{"d_model": 64, "vocab_size": 512, "norm_eps": 1e-05, "positions": "rope", "qk_norm": false, "init": "trunc", "init_std_qkv": 0.0208, "init_std_o": 0.0, "lr_head": 0.0101, "decay_fraction": 0.771, "decay_shape": "sqrt", "final_lr_fraction": 0.05}
Each number is 500 + 50 x the weight over the matrix's rms, rounded and kept within 0 to 999. Layers, rows and columns count from 0. Numbers have three digits each.

# layer 6 attention output (transposed), 64x64, rms 0.213, rows 60-63, columns 0-63
574461602536435476543519496419522432460555478516559494547421457474535502527449523470491522492524587512489480451522555465482510532484520547473567531444623501482512477524550572503564463601554457
539524468553492545529516504531483588482468538467532431534513491533553400498474407450531498488476526494474492505519530436460429529509468548420520494513519476491364573452464482473560499440462488
548478460472494470545441480388517557519548453550463477573479491531474543463545512532506471483561532565449461478624438576559485501457497540556523593500567583479642514512521370501397528546508548
386548514494482439475576476592413492530444475511526545533493434476538470463621518507556557529485452535503551491513470454538480483588479501433439550651557487473552482477434535529602567522455512
# layer 6 attention value, 64x64, rms 0.249, rows 61-63, columns 0-63
374593499530549503528597503490473436489455454475496430514459523467445508483537495486535536534486528541531567483472487505524527521534426462515557469540427503472484598571488490539505457447522427
502517600448453551460456630423580526588512453497582562477483415625535505530484499490435530431601528463453572489484502490463442454474512458602440517567440443549511487483453483554467536534526570
435501446440528460422518428462524450526481551602463433469425403522513470569589504471546502576480498461579455375566535498553512499481493463427589459502647543437489501513493527518492546456543486
# layer 6 MLP up, 256x64, rms 0.279, rows 0-103, columns 0-63
625536551542524446506417554530551423567532465456406440474467441463570503458574530419559471505413477553433493542413512511542425459533581535492452490536479420469577405498448494573452530426476511
523553497548417463463498517493563465432471490504438511557500463607554508482500531462465473496456455526475490442501488544531483546471532504439512566562563541557642471412416558479433498561422564
505527499534505521481542550407438453477517559467483504535437452461479496570512442454486559486504393486553514503550485502508447466523551442477478524561483517415582499408597486527498502443516610
451496513484456513518515494625553563588580489509458487537487493397455557482433595337495550519508574506517468517503461512591524489561515476457526417462460455579438412508543542479494486446542499
484478476425519407584474457496531463524550466483520479401573548520536504429456547412521443491429481507566599541534456484568526422513520523473489561408467571482561545462470474461586572473590428
549488451425558549526530554589494476505640398439486509522437438504511589450516470595507503584443450441528490465506523506501469542587558455523439483478468578537548526530437421538415514499435489
481590541477459560521463526596597462466520490397466510592509536519475500461528452611519397470620468502476533431431526498545453539514463554513434510551439462479587507446582468458452462444503557
474558429541518520475458439527524492537469550573504656457454497486489517609482533565640445482336486568520524507519599464441465604482447461458481466524516540467529507496520427499460572421560463
497392461437457496474488601496451565523535558565558462492584508389574454453446542454412441530461484491515504556591540507561478444477470445569464546474556473525476549491532474532510537552423421
442504477613561576532465477463532497537502481504513492535557499561540503441503528500483540509465490497480440472586486528610487476586425603495450458521471439512515465499546455435566507541401507
468520480458485518489630456570511526461510456559500553465504501467597560571460508401476496517514504575423461505498482516512443501335544505427539460507462520546563511491398565510514523496434527
572446426561504501427625475389490461507469529581548472474461459479498607509456543524481507473542613498435475534537568540582426475427486437486446535502533465539418561548480569534527571507514542
444499516539534453504528513521512529466531492466494567439551506485512542457561464468527449527519519553475527499592488448376473483505483516508510512545372462509530507586519567454514414457387540
496496505548505475414550521471374454567545344481496555486508577450623458506386590512491491495457492493478463433475520491501473575584544419498578487505512450557521520481582496434442580614475505
476520408450556514568454502512506530466535476539442539532498548517555422539521431511456565587448507519502529440489405488521451479508495568420521465494500444525512499505616489479534528486460466
482497483431541389509516505446472515577519459440455576562515435500527559570435476552514472484436556449482545502465559457412494509454537550467444550449459541611541480468479477545552502485510586
479494465512497433439501450556509482644434462441489500591449547505547537537497477493335433576551469485608531456518477497438460491579514472469511523529529490410432567466501470571559502474534551
458546375533516542474512494440610476460479539467527604507382493513436508451430511442475440400509441560534448427478477509574577510565457457482504516577443506452551481594538515466486454408472466
557488488553566493423455404553514495511398507487437542453423577438461567678558545532511424481506512462587481554449538475590483454669537486483443489543484524422465483431488514428541510396539477
544472564480546474525394599581524514585609527528502411495473534472481467434507507447566491528561502462497525480482535509583495466460465431469532415503435569402437525430517572555579550521513505
570487544506433478562571585539552493501435443542496535422604551492574546598574503523463431472446542438458522473467444538445508538535473429483485559520443454583392448506465499463420565523509489
422571514510588442580516545474499489414568572556543533443496524470452516526452505473548469565522510516443523511550544558447577539434498502393453559428546470517495523580565502468495553552461392
599465538517482449590484506500556470461587465457479529450470512443516385468533501516552529458517557474556578437556445418497537476459530591505479543483539508389600519437476495560510526521502559
432554543499518539524514518432460512528482546396455481431376488505440472392510486573462491444517535618467573521519610589507456483583540423492469464456451568541564490509586479514491485432449559
525596584534537385535481499452493473537508535552521528434495542466391599550395525471555562463533433471559503451429534596512409458558542500439586404489425506443468419478457523547435505414571474
611542453412456578542510524629436502467468523544534560461464462516506504522497504424571472534409472453523517500485503516507476460508570406371503566521388584536428419433443501545564482532537481
487438508470445480562508405493520431491561499526502538517483504480543537500504525551491478520456455530452586416520426472618568458518544533567524546484481527568522563478472468455511566491438543
509494475584411467522520525466561473511506536564539556518506500506516538487455513499537500466455536482485429576604490555445471441514565512521619484602475518448507525494468543455445433519463457
507548437440494415561509462502520492511513523522461474433529503453426541514426469596377435504514550531386439575603431487474463468484540545533520562507520540500513495592558525495506488575516537
501551455572541377575486533398589460463562543470491418471526494466549522517418527506503495558558491521462436427515436547395484472558594551477521553434525505549518349560529546516448466464533515
399568348571514527411404536603455490465546514469466418529530553520494533608578459610539524505557493492477420449557534520484409563561463452481454559465467355527559559617610528612477511529454440
635532488498468510562471539381555366477494504599513450446447489481556525446479450503562443508402561486407595438471533580549536471548520520503579479496523436453468446429542547460535550540464425
629533516449512422487569400522548416411505423508490540506401424468425567497453550529579496499522456537511505475520493469544527543508500541430488599540506489595469500427459526529486439424435526
559497480517492479389511529468557513500472478448495399432531570378512501598482467465437548551475459531547448458482568474401436540452539512448494409654433540491527560478499536547424521515546496
426437456486432462502586458463561468399484541526482506502522534453542466553519617544519471392553509499520510546492505492486482412456497450485414423537529546452580557507568528541501569518420493
410450592558486498485584385495476547556493465513414562517489498428522492537447547576489501443526435500593472432528448472525435534576495487505502518490440445517507495421513492550513533545536494
422462515534448469503508578472544483504472558478454529573547480513465596521526524556507501531468579456451429501479506480448529525453558613487483431437467543508515518444472579514463532542421411
425603420572531473516433542530506522506551626472622524486449556506440533527443528517491566559540469408556532435495633516434500481528468496472514440458471541467507563554401453477392474452508592
454429503557583465559515500462469464453467553454496507499318389438466476576481423590501456495530510503498599508500552388493550474463524596405527594542489546610516513532573633464484541435459542
502503478499433492480606468516465439461483486489502545522484502516551556464520540457490510445446557471487518430487434486477438594502494511406432482437545501540503471464555471399475530609613472
526523470470498519481528501502478486466473480560493469558506548477459438530533463537557481621494591488532488499521642410531539484468534394456481561509539544554424503539542418491357525560479581
504485542515568476555594501535446474582517521370415468520464453550555500515469453484443465547447526528450488469544528519380469475495525496535493508463427612515501434491583464535511510499456522
479473426457508514549445552469484512484541590458502449479467455562492532478501468470483474567556522430526496522549583524551430522574508468469470487462479522468563528474503482458495526404603503
438572447528490520489564445541409496523501491415496611544486484507401544476439579457472487507608476580529616475453519467520504501529457426538543514466488479536489523474482543509522519518593508
437445454446440516500502527593525408474509476501564490573459503453483439536525567581505486499462490528598527465467554457452491455543542445441561513496517500556460495599517525460366513470551432
541469434447460498448562537556469463467551481534530552469511488452515513528493465464540550500495624563503528507460517509415498470509499514439539507473450517520407533523532485401457515539543501
488517504555470467551519496551462433547483520527444596518518470552555451523490431456442529506474517560440604516444466506607463491535512559452491451495461367465454517541537534411505496466511481
526459467562535453533406483507546455439495446555515524466448455475513536466535516557547521495452458470439447432538530503517410534479396524413526473520496474529536539526491529551408458587530538
497539422503528465440537481475525486461510490535480474461544372396432525575457569523479484375567474450442537480588504478465566531514442513500428549542456541499588553554502538441464562497490410
527569504445526405550435513493486480527463533516455469455531539475524549497530581486505505516546537530615485472522486651467528473438450441560508458349445543484542569532517529546457541448464526
503532445536492543487540580467477518383562485458547530511500485413548617495473463482489491512461497444525467469487555486474456543593617441491519412517499549559531508593487524421468460488570486
501510442480538452436572530435487505513446544440480507575481471535533506410531556547536471436568551463500332511525491566488414469521507456560486445529434489613464493462575504602556554447460379
574397479509460549526481608542472518540437524477524493559491526557490546473455540464460415495463435453416493432505499523527422483422428564476555425464499573602453502532534535471525593476490537
473545529493531505505531533506525485460491451392578508520506412467570590471484400528578451594524494495512388419499408501455484479568490640487454540523556653497467531533443455603440552510471576
599565449562372436533479496452450436526633548490523430499472568525345569413495518526532479520470509527524541547505527582492517467499513505458515488380619460473537425507411571506476549503426548
446515473563582479546529467540540509419380450479448496439461521498584474532536430494476532523478512480487505523505420525482448457455521504503409526487533473642542466497550472492483524470447558
507524471551479604425507539554400558547580500462523429481498516451466598466620409428539494538454463469526461521545501522514383512497571503526439525507494469529436365484473392428493529490520556
579537469446517510535520546491561470554445547501475437563491568502509448473525550554497450535554484570537394483476458484524426483499548459444539491580497413468437512399505538468571468525474588
470546542519551509484509528457487500558444402456424518466432514416479428515542479528515508528577418516523534480550568508497440571553546533431524552479425467450587432510469407511565521428511453
424566423528593491510440528435450489564533477483449448533538549551565557516526435413543504531522484520519555574469516581518542465484461468475471463479489493538538501507542468501502511602504552
429489579583400550401484491469481478507586441440545513550499461572508525425414479548518507555477518443542570570605453527462443523443514512506557474477468565430466553485511553530544546562476571
559547464495456489476542434514477518548478506482501450531524554450418410354524510587488489495609527466492417525472445527590467546529496477440478499552469527615421529473461474564552540576436478
492510439424531395463499464500430511524485487449485490573462573471467428519478508539358415528433522471583566435481552506442563457568523452526495567496498435451497535484487525589574479425576566
505523476487580409433545504468517448525520370441565511473465533423449564528471541492475519503460498475452536443509530540471458583446499417421469552552516559584542466553452565521530523504520467
533583512418383473529495487595396394473564379563519534525459498486542471456546450544525492566527522463549493526509435434486547533540565466523539608522424463584474493544511512514465542619452480
587474460520514468526427583486526430462424488528511473491499608504499516462517542433516411548464494465465549503500503565458478494504622506586512492518582601519458430475547489578504519457448519
398488423482477512448418496509518480587573493482461468590441440481531460490516623592483510548590538537536574510540593514537534500508556390468566515516503479413525430500562466464526521474393544
590526559456421467445507527526553399409533492482428480419537582456442488430508499579604478386583463498542457415470447566561583509546449549448539505495503512475565508487531545455529554479394475
425511492495461526511515458578448465605453384505532539487481587483534468472587529457509482657492496462463514539518446542421487455639428533447402501548574524563490424512531468392455510518479487
475431468490425575403581413500473493477552469518390495522453517530525509508511472566560505519418507560640428423547489444533522538486587475502511498437443550526565516503566590557425559578470539
422468505450561490476512460374528451501494505434459589462454365437509547537538478498449592508502386555509487567485499474614520495557588558464478461520486577452455449529456508551449569499543474
581596504573368445523559510607408463525433562537450545547476479516580584493513480521409441476444585490443472505511566483453380509492570452425487424509589457565485449494514532392450539506567575
535536448437488473531461483499562582400376409458521545545476452461498489428504549585478400557478533485411512473511487502510396536475516566473513539463484573538565488523473565490497559459516487
495493482468562473493482452556509491490500471473437548427433465510460520524479478480484519548507539603545453507540533411487524555446518427490470544472424560484544501469521556574481536495542606
486561561464476492492535517525544448534524454484525541508574433468522487483436534463422485535514516403475491542564448486481552519487526485431408549555537390491491523470574590358547503632528501
473542433537552471554439534516470483544492532420562590453560484552492552549496493452484548493527506481522471545535488524465499508592518483462444506390495488517526414492515418509512499540525500
570554533427562480486485448499535496515541501462476463518482465428506499546486449479568493599508456525578463443442552477436455412544524473451506450523539542502487450474484548517420517519506412
490444465542413419496501522481549509534581569573495505485554549529450573458501555497449461528432440493534426472517547588530507521467592582514506416452564415482540479455497464480545570422487572
492424556465488491538502528491480459451405384482506514448577580421458506554466453494481542529553559533492499541596503477479518542423537561571499510536466522586553459449535543503540621534564515
498540537484520458537449528526475398558489502518537447386437420489447590481558527514459529442557528476545552514562564465452543427496468506522489444508536558496618470615456571480493512516477506
521523533527478479476407513433520466415457564451460600468525536522403549520529508499554459510473539402447490444525538521522498535588462505488408536474516429528512556569518473378529558504481426
437447412546543504524479511385535532626479489559473513536448460462500510574539494467528488518498467401528466469498527518564489516546518415529515506403465438536509421471445512529520606526579612
404522532434527508550460477524501519542552522468437469478542477470542402508442529574453465472478575552517529516499465368547480560422408616481551515488455540490446490530551616468507525523533462
496487575456358556570490483495449465460519518406477466432563575481524410447524532541567465518461541598477546513542515562525503521454444515533423511547475474480497501472537490480503485509499525
439457603431574503544538520483526578465448494554519506358510469426420537512570438503512418490467553568542417542585482471395425532433506487512485589535484547512454482453483518523462530599502537
520536560475508478583501541457448490399503518468592541436534456489477441541471530591486451516522368492566532615472477505521546415615521491441526535379564398480578465449460512458389532593480519
499619559505468537562459495606568480572521561565494474526515534529472538619526527505466435524489614455521459491502612391467499505496464428606481424483452518527468590478370529315366500521529510
394474489488524447527493580416413471479493508557416423509429491500503474527444413577488553521495563542507577545587530554514474548543473548483498458502400447404504482535575535512458493539488529
521490511460480493538545501506462452553525451468561496459528543523419502535452567429525462496474528511492533560538525515429550483468526549513363409459510457442503572519548505545541504524464520
481512525479514589612483557402495495552544452471447489469529481417564553542436566491598530578561539516494489538492473602469495453503460510521485456426467534447472457478567472538582524564562547
550394627469529589531451511463521466409482552529487495468505538475436547545450492551453458565484510464522524483577422554516477479472454492487509559473553523448533429430489531547547465509446552
544491535529519460480513511444579594538512602483441550508476542524486486423516437472453503550565507472460467431495482574455422448496482572413583536526505539515535476455491501543423529538441496
415420492523555460576499488429543514459614497477498521498527551440520486469549491565485519634534541529424575552488512476400508461502492456446559401532559490527396475426559539468505497465484567
414637475384406406527496517576542580582564484528514453485547519456537622518484472521475433542544528506459529534581549525562520509478537424467488493472522525444548461489544504541534581382430553
518472458494467438662459634530536430409437496473511492504467507475449487560462474503517531472466625444377492415498491503499528500531492471418486466515491491486522498587649555466461523536491435
561560449386484519422522406462499469464403478571559546571399538450434506452529460576514497444584490487547541522595509577516441547521558520509599512484451513422518467500401454448535504480505517
527469518520460589484560536501448569483498585552505485481526516453489555601397411511449414594460499545397492561508526532530479492421491552469381452513488584495452509504525585543550491516417468
503501499505500503499500504501504499500505501503498503498496503490499499503498504503502503502501500501508501499508500503500495497503499505497503491498499499502501500495497499503501509502504497
477491523548522561506398459448551487514511522525467507490437536475530499533571417512508508564467525517479510411476513538584441452442401475570486535471480539575459403478529560440419520485543526
553572457523398507486537523504564468528438511545528436475488455487502575475495495461423515479557492450509552502576547506556505517550526516481503552476506349564587501561486496388395504474475471
534407457499517485511588442481494445410447549451560483426536604481502573519497594490510529544599480544469445488534587595501503454556445585547487480505510436462480447468516481527482498436398501
467482501492431505512387496561587550519462519539474539525510539472540459465545443555572525567492614556515454494531485462464431444475590531393408496455557481489464478506519564550455468510509486
550492462471540481445460609499515485405477436504521424534536502438600515500502532456478497497465519484559542503495462475441463609435614558524474513550399524488503507532493546496445572447410505
495390501501572468495449529525574466560538582516527560514535504385505450533501485452493539545506514377492531545502693533545457577512472502474472434527491527541543534525541448458425485457464478
# layer 6 MLP down (transposed), 256x64, rms 0.272, rows 0-102, columns 0-63
488509488557553406544527555466425534463501435572482539471481507526500484538484462514629443501411512537474432566510460437401414524414475416456450546434514600502542532437559438503513531476428563
546456489439535484483575542414482450464563491509469530555585491490494480495411456452554597542524513532576519531496557473382511535568553481500463547472474531473492499536492575562597446404536564
467566517540486526488435579501367571451556521495532484463523463436478518376483440524581536547513465416424468567537567440465533544465446577476526445565502498530531466465537493540547420503548470
539455557470504491545588449444524495507522551492458403472515512527541456606450577555500470515438421455484509532492531554450492533441419564422534525439551549427512521529544539392567550455434438
492438515594364531521507495549524475416450544511485552520519455514560558514462438533440466483501411519492513536542548503400574577535434506470408454543551444504445455538573524447478473517492591
548435477462591639564461571478467545527497522477524498532430472501484486461512391451535511521502537504489655563420431447471404553539456445542522588463526453480529512472486538528438560476503449
544429492589492419521483461561444519493485572494528433495518539521554574488527578533441555516412589403629485490544457479543528457498568455486445490582543482528386423467513498495534458434404496
492552465455469488504539503541486507452460560482472435490470534557548472529424511480453571466488384463550418540521504509499596601470533465518477422522588540524537561583488558449445552400438559
513495541485480495578500524498547441498434461577482453504446503422542541477514473508640394410562440418489451559456340498433491565509541490505529414518359515472444493509558504455430452566580507
573537499493522528554525567593485563512449533470481512560555575480536539497519504536435388543414404452569436388429518560461519508570521470514596554441453507496486407453478415487417407471518520
502450492529527483552375558464471423479476464519503405540522447479523525420551478484549590539576460522443472424548428466516435526482508562581523453444574429557396567497474535505415396504446435
543549483427566518512506472554480462613519415545458479462571511485475493536510356482510500643451471513418648523495536500435509515491546472490574541599515532487586551450472420526497538547445571
550560488482495440543510419467563526465373552449505458519482609558461452518466432500525502499561551508471554515434484431497552567471559422512494498447547467480470556499495496495584535441473437
449517497491517577397542486601438523517566534452505559518432559469553532518565578526500461486434489475554426429459487498501597434502375455619529479542519595481523427521455516498566482497468473
521478463548474553485572486487607458389486521426547509485495464547553493453476557518510552522457580438460554439475543489474471523501429431517525469538438452479511532477417573508535546509459554
509509551484431409478503393467597538615528482463457498520403629558514490531528498511524515525535493506492521461543487495497542443553460513515475562488526595475511442528600511516515457428521475
532546574514469442493459450528547470559466497512459445462450463443474495580432470550416448537557477433443519513574566407519465463565482495462438592561564450463498543503393451539483516364457647
496453555518505483553441434466493441503480469520504541444553562485521550549537540538455460540521497480458540517450509475428442463479527505546445473479470478592498501380503437594491461597491527
556430523471423567514517539498461468509434546506436397527603430516514544618447573498549507437520363538506499552398410436434487514562590538441503552587402522332510477480526502436449514547515493
532444551596551497493520438500518523450431477482456533475505559435465508498502531515468552554573507550508496477503529474549514582443477419504477531415599489527551516488493505415457433478521481
461536494506475466392466481346568501435425587491492522522502579486410460491499550537488466554432516479550479559478518468437489552445420568457463496494527472518527556559488541506591512453605477
485412590494510610448548483467459485528536596455499508537478472528406508584475492497528377539480435449477530497495508411503514496554465567514456532518442574381571466469464511521614430406516483
541549457585601429458453557597519476492533516450446469524558534510497500497406581437526526502549482572404501499443522464580513457507425548557461535561497515543465589521512540554470464485610562
522481555572476483515475446440487552466491469456544486354501411591500517563542515496441522533477534427478490515587544522473413474446509502439465541474427536515516528540581547307445616528512509
386473458472589449448474510472488499538477524499452452498418559524447479440536506534477573453469577544522487496524377415493454492532421457564481606485577488556473451540539456421455512496500493
588582472518579438492529513598585538520470415447432474508447458573500484535475473592412445497534515544501422495546518527464533491441545448502536536404464489531517562494595562500486534591451628
566458481505509515478525509463538476484488560409545501460490437534460519489573476486578454537522562515461440557452471504527483473483560522473466460503537562473491441414563459544471459579405497
543439571482522593508506490506424530535457557553553476441506476435493443488514449605515451535498593453525516439457545553461482453443521457558546485495477478427496505517458430477525532565455576
443490533504450454504517463548554512545394502546532410468480548490450472485518485475449512479534503490613434507621509462500464434472374537543559471496503432454462442541571473477396507580498457
397465488422586470562612522470549456505492505472528460596480477470520526456555530467447618419473537453540567589476435425418513434443480560429481460573540491499573490479495503449552417533508481
417430620641553483439422490495484498480445483453519584463380558569526553373501460546503503474472503562526488485576360454533498445481489562541458583474548528475482534525523544522473549519494539
482533603510441489485518464456531523385535478565449562518515349473521494455575452535566588509490454519517454509408465520459541554458426521452591522425582515450441633520391506502464525503421451
493590509488488507525462467510489550628496558382492380485462496570489539533461502468424501476506518444453507399594470536567522450546513438509483523448512453552489551511606455543570491524489505
488472470492594561522484404520443499500431505492486501505603407561597610440511410524590504483529401531483483416490495577464420528577574523483435494502443450511483457516536604511545529549571468
464480509489489365490475519517440496498471477463456469427519587585515604534541492497487502453484459495495537513445519509457515462463432466535486609401445499475561456427533495498535606590458505
485518448485491584521604539533513599494447383551482413477443479441515446498452513554611498565463462499527477447467562453521473510474528493590402499439532503517518529513498540514519469521623475
503507442527486450461447437598561584571443523503584481467523519493540535468418494527546431528476502485479506488525512540580562515453476542518558456504430482562457552514511512504452540504467433
594497576580487484547496478501492505478425528545558423509499498477500527439385487457517369588448537572500558536418518432455468482425425449534547535480517458456519549531543454495508538563623439
520513464436574518334474519401455500496426616607508486608453447525509483631482520486462463490487576473448496593463503471447519481576505482498543568534374578432564400499554431549453551459560410
519502462511561418504478482490445513497479523463532454471473553592465581522511607511416542592489413511482501532427510537505556498504587462465515514504608549490505560449484409519480538575557443
493459545517481496448567462478539531573512543494527519474512457558412497492459449527472563395405500428519539455607555506434539448504464462464485573501452527565545493468572528473607511532496472
528551451508502593565409542479470417433540433527503531534526483532519426569408462490489579432541419520475448595491461418552501542511553578533523468522496478413547491645472511476548440455472454
427376436546504479457584476510566490446494569484494526518455504448475497445461472506568590498494465456412583470477521443516471541492399468531531590454546488483445575502512518573524446507430522
471523431500449470493435511528381505570564500483481522490494470537513501463510509462549592486554429454476560466368464544386573437480573551539492482493470502499499509538553512427531525598511494
485492507554522487543457529530491592492465460570464452508443529499521479494477471533545577472512517513474489524543399514530516563480522543522559518481488500460433541559504496484603457429490554
486569525504476430577441526457557484444548516532488460531467516509464483447494521575435528529583403495567476487558508534528521482542570524570494425463527498494534534502525559532559453553411481
485439497431473477431568532462470483524485547499523462506506457540497527524520489502474520544556533489634428552552534485514499552437451508499554572541418522484553539387485451499477505503541514
405514590484528579472507499512489421521473483520502544382455493465426522442523369448494443525448474479378565401449469503542427543474480550526468531479445477505552458486404543427419439475479505
530537546485562454533391448512532564479445551465526445514485609435510457449588404476542473538504517561529451561395505567497449374504522569462524457533572538519402515496570521494464527498518454
558369493462542484467521497488509480428458543512471560486559426566478543442483563499475560435498452564415500516503464491377421501424526477497433540526490532422439574451496556457509494392484496
572411509487471518528408473550524546504462481445487428498525572564437401536502538511418580496545495504527513486485468578489496459396508572452418540587493479442559473532510462470532522475523534
423523548528467514423454477622518578491534547407575482449520413526477558592460416429505553615516470547604495520462537470539532489509501468469464517439514478465564520470572443493469497495534512
532425506573478487482454460521602494451557508616562547608581468482491464492385466486536461478524428552459448519459444437450564532516461580533556555549435512493532525502501542524460544497430502
556571543480406466487533547501491479441472570494376454490547415506435592423496582586403534563529551598440472472571463427498442485500430521520470551538539393480467529487510523501517615547405469
470519403600481575472368438502410497458540407430495465482560437379550456481531641529550538497427486536451578449423582509496522492577496464483578582547543499394426518494525441555511490475556467
532541448484518552460404472537508518531420528566458489563456482446481473508490555577509500416445485447515499488499522478492441503484416567593515446494506495468508538529510543502411544587471530
378450561448539536466453466502548588528554489435490511566469451463344600511504421563521608472452511507502473577453478457553480524438559490561440530510536474581580497508479499438568470498474550
500477362560573470625471526518501486431508465491456519541554507473476567432546493632480428496465558539468584494509436526430501438457460448507469569551506393413513475536574522483520532531415492
514546552486513532519502558486454527489524597518563535516580544531481506584518502458520586558485574535436502472408518492424441462489532470511511470517487540565498472474555549455529510627399544
533505526492506468538457525436500538462530516513479456495462478475487518497525514536408532469417536423546545428450425451498526602577630599523535468516548507449450561590473537463488481580538460
376424525472465493504430568448549515486448461525450410481361583551539532511535530506478510476494494579487564541502476526466505425585472531517524471542561506477577539455545561472612468473516465
487581402529570471579545501455497502494478467562485508439534471595549539570446452503554582469492507503480595534430505589517578489535551489505450499516549528463532513502472489520418403422497459
434453476482430482414386453456544501538488490538472493560516538544499476514510434541399488596464510450437526546554471512511454462578547524459510518423591542499486551465534507455550478621488447
617534571509507460555486420537548482439510514489409470397580518513513499423511532483458558551553543540515449500438463495443408507545503446457511408528408508613521452507537498494539369480509438
477439474581514497574562435477575511491445603429473472492570545519535546436431482390489371507454459510509518540608540578556425539456487462509400449531583472453481549534422504511469500394479518
450617482461480517530447467501557519494452387475480511467492444473476523455521416476529462527598445464587533444498557576393444439496520519494396492482542522575484494502523482477577525561482537
455468613463469441417455505519526452491508564511492423494470471495438572429512398524472431463510525499471501534451517505456496556574478487441530522593494427504524395493514542438615539555412413
498521461519523548482474473487477534558477433490451519518489510476493545541439467499501533607424437472468489499533448474458440480449496402471536550408488500463432381487461475524517382464523483
512421448453438477565472606479522524492585550523501483461464510543515488480580498465539586441496509459456450507452496500466545515574523476585522509478547539541500549454506539456454454466557476
449483577495607461503506450606465573534497531540557476517555472453430505566480476538518558492466416511444533532516463490598364508597500418440488462394522494533512522484582537482485394461564491
496431454530381482509462440586489521468511513457473486476491499454577575456432510485499583508482491504434472614492428529514536533488473487554523484446508485505543503659429544455509543477465446
612458459429436505516412400522452517558645518372348431453488446420471422523581485485537472460511357396425566523488511489516442564513513539435515433409502560531434387512467521500524532593549476
405531539539520479481569503448545397548506529501400416483541518468509424443410550435526476461498457518455443549484534483478608526543581492412501506493543518549478522457577461457574469447516531
522469504570483492556488507417513563419537423521585530502590533543563512521479487439507498506410399579566512554400463491528444530505557506556543479508452467521493399592496452504564441520513556
491628604484528608463397556536542504513462400500527503479519493437455516464491463516521574423448577460425547516560423455545462469517579586551488503427451518507515498331437547447545495483502545
520464529435533510584464496446482536533450616461585525569421499544540513497494482545594605447520488531568507499479501443503392563541507538555501442548515492552459485510535429526490476538489443
526511470524516505566538506575480409497491584542518420485474522489514611519552498484610504480531420476472468523458499469437499546474530475567444396472402480397474417448529473429395497558493629
458572490512592464539564501533485495465444555454530465610509487539427511607431451564588543461478522487521543468620484509395472507547482480509564500562529453483487568481529549560514480436542486
554449512505604478511559545532421416531547441498531485532521432549503611584504464482547572498503420504473488455506485377575483565546606556536519481533462535477372498468509511469480374521486495
580447480502482488422543552578500474539506537441543480456379476505571550466469523477515372496450466464565385387516471469577474499410534464480483539467511546508454508485541494555448489549504448
555578431519470520440587471557503548472530434471480611473501631524472510524510469553511497535522456497504498496443475559523468509560492560597505530476432508427406464584454527477448442529430545
536537494469473494545495451508554522446459460603524484474519425525446576507489533613503478469520518505497452507558435455537499431502495530520502468533443482415460590543430456439496390581470393
566484462534514488488471530413507493447468485439456489504505417458490613507498560398532572595496489481520496520504460573461502500596570426482416559541510484549548545424470412512446496506528526
474616502523492462570471499469481485493423476490510424445456508515513570437530505572525528434468484500490511542497481467515525571546515548493560458500506514506394570598437462499426552478523559
482595445568498505344498503570506441541489516415503539478459466496507402539472488465572510504494534527451595403501532518481544617428423414495484533519522532547436417454500538552495486587585445
600484404541573528505484581518484475481510517472555504459539478556455571529411425530549474512478487535496475455480541497455522528478585638550578620394436589485461465507542541512508469391575502
468573493485422566414531568584453534520523577445446553469473485447546602551544437491555475564519462513515529442442502445552441590512420560441476522329439472501498523507511411563507391566469453
541517525527470534472452495494530459414543400472553543499500488512564389489554553504576389507427513486568484513542584478477519406501543546551502478484558552585553522467490486548428381451461527
465536506453497456493417481499463576553521502502508569498478461563492496506436439524493493524444520566495460451438480581551565508440442440500543450481422425567538568516518434411497590496487462
491489519468481487440489504588515536477494499498488496527507542501480512449482425466419531418521513552470462473532428468544570522539518483465480576434523529470440568519504454462425403503428483
508487451464566544550454563501433556561473460461474502447534586546549538528535557552464440424475516573553468517491528557523383515463614455535471471453477531456429560618524541534526457428452485
511515518510530425519539482444539481507511449440461498519549495520526512426440527524547383452522417546519494405552537481453535633426532386487558568504578553463569556490514460459478489469567498
537572439470515554439573477554498545544472416494492489606549407560446558469415541450495552427437451518474475521543538508620417445556495428510510518502494503448546557436477450525441527545513500
575373427537494507526474543502529510442512526503624440553408586505471545531462556505574467465446464484466500520377412440454559574453466451498491507498502586528544522489504471457461579446538452
463469455437502454439503502512455495561508520434541504498537570459561484421505520448530354588482413503553564561467496409474491473517577493534479457505482574480464484465432504530518498455496511
495408524502481543514449539544525531455559548530518482485564493496511449498571454495509423582487495547560488555485471462399535469492560532483542475460506561536455568636523582434536501500495480
504440574469510554520543444554617567451523476479366570465471496543473448558471491467517514469477534482580462559469443464509507412541433581461530571417542577558566427424496499546444482451563452
504501505498504498505502498502499500499497496493505504507509497497503498502501502501492505497498503498497501496501499501500499495501501501498498497497497501500499497497502503499504497498497505
523406627529462489489444476444464484539526543534583436536502523477571452458484522426529612557562545556400437491499517557555505488490455488576463639537481507492515478424563566543603523428584452
424427528505453442528510522530450540451494412488614543436537544491620488506564582498448482546483463484499519533567512493518553455482604463541434482501509485524462627462508438429437592523471546
541408447588376560477474601503496428576553442546594556463543485472471488465519515493556526544498487563502557417446486476508539464437543538474607509492535435552521434492526546595438438447449578
604549525498464551525535505500415437606436460472539439489507481513440464565479517513464587419455460504475509474512572455489530510469442429564472497498453448543578442468472472487545554450551462
529552561472537485532554410475483506586503502579484494516512523470498563543467512532558513514485408531481457557443549481446472529501592517580489550451492552510401518537471423519612481502540478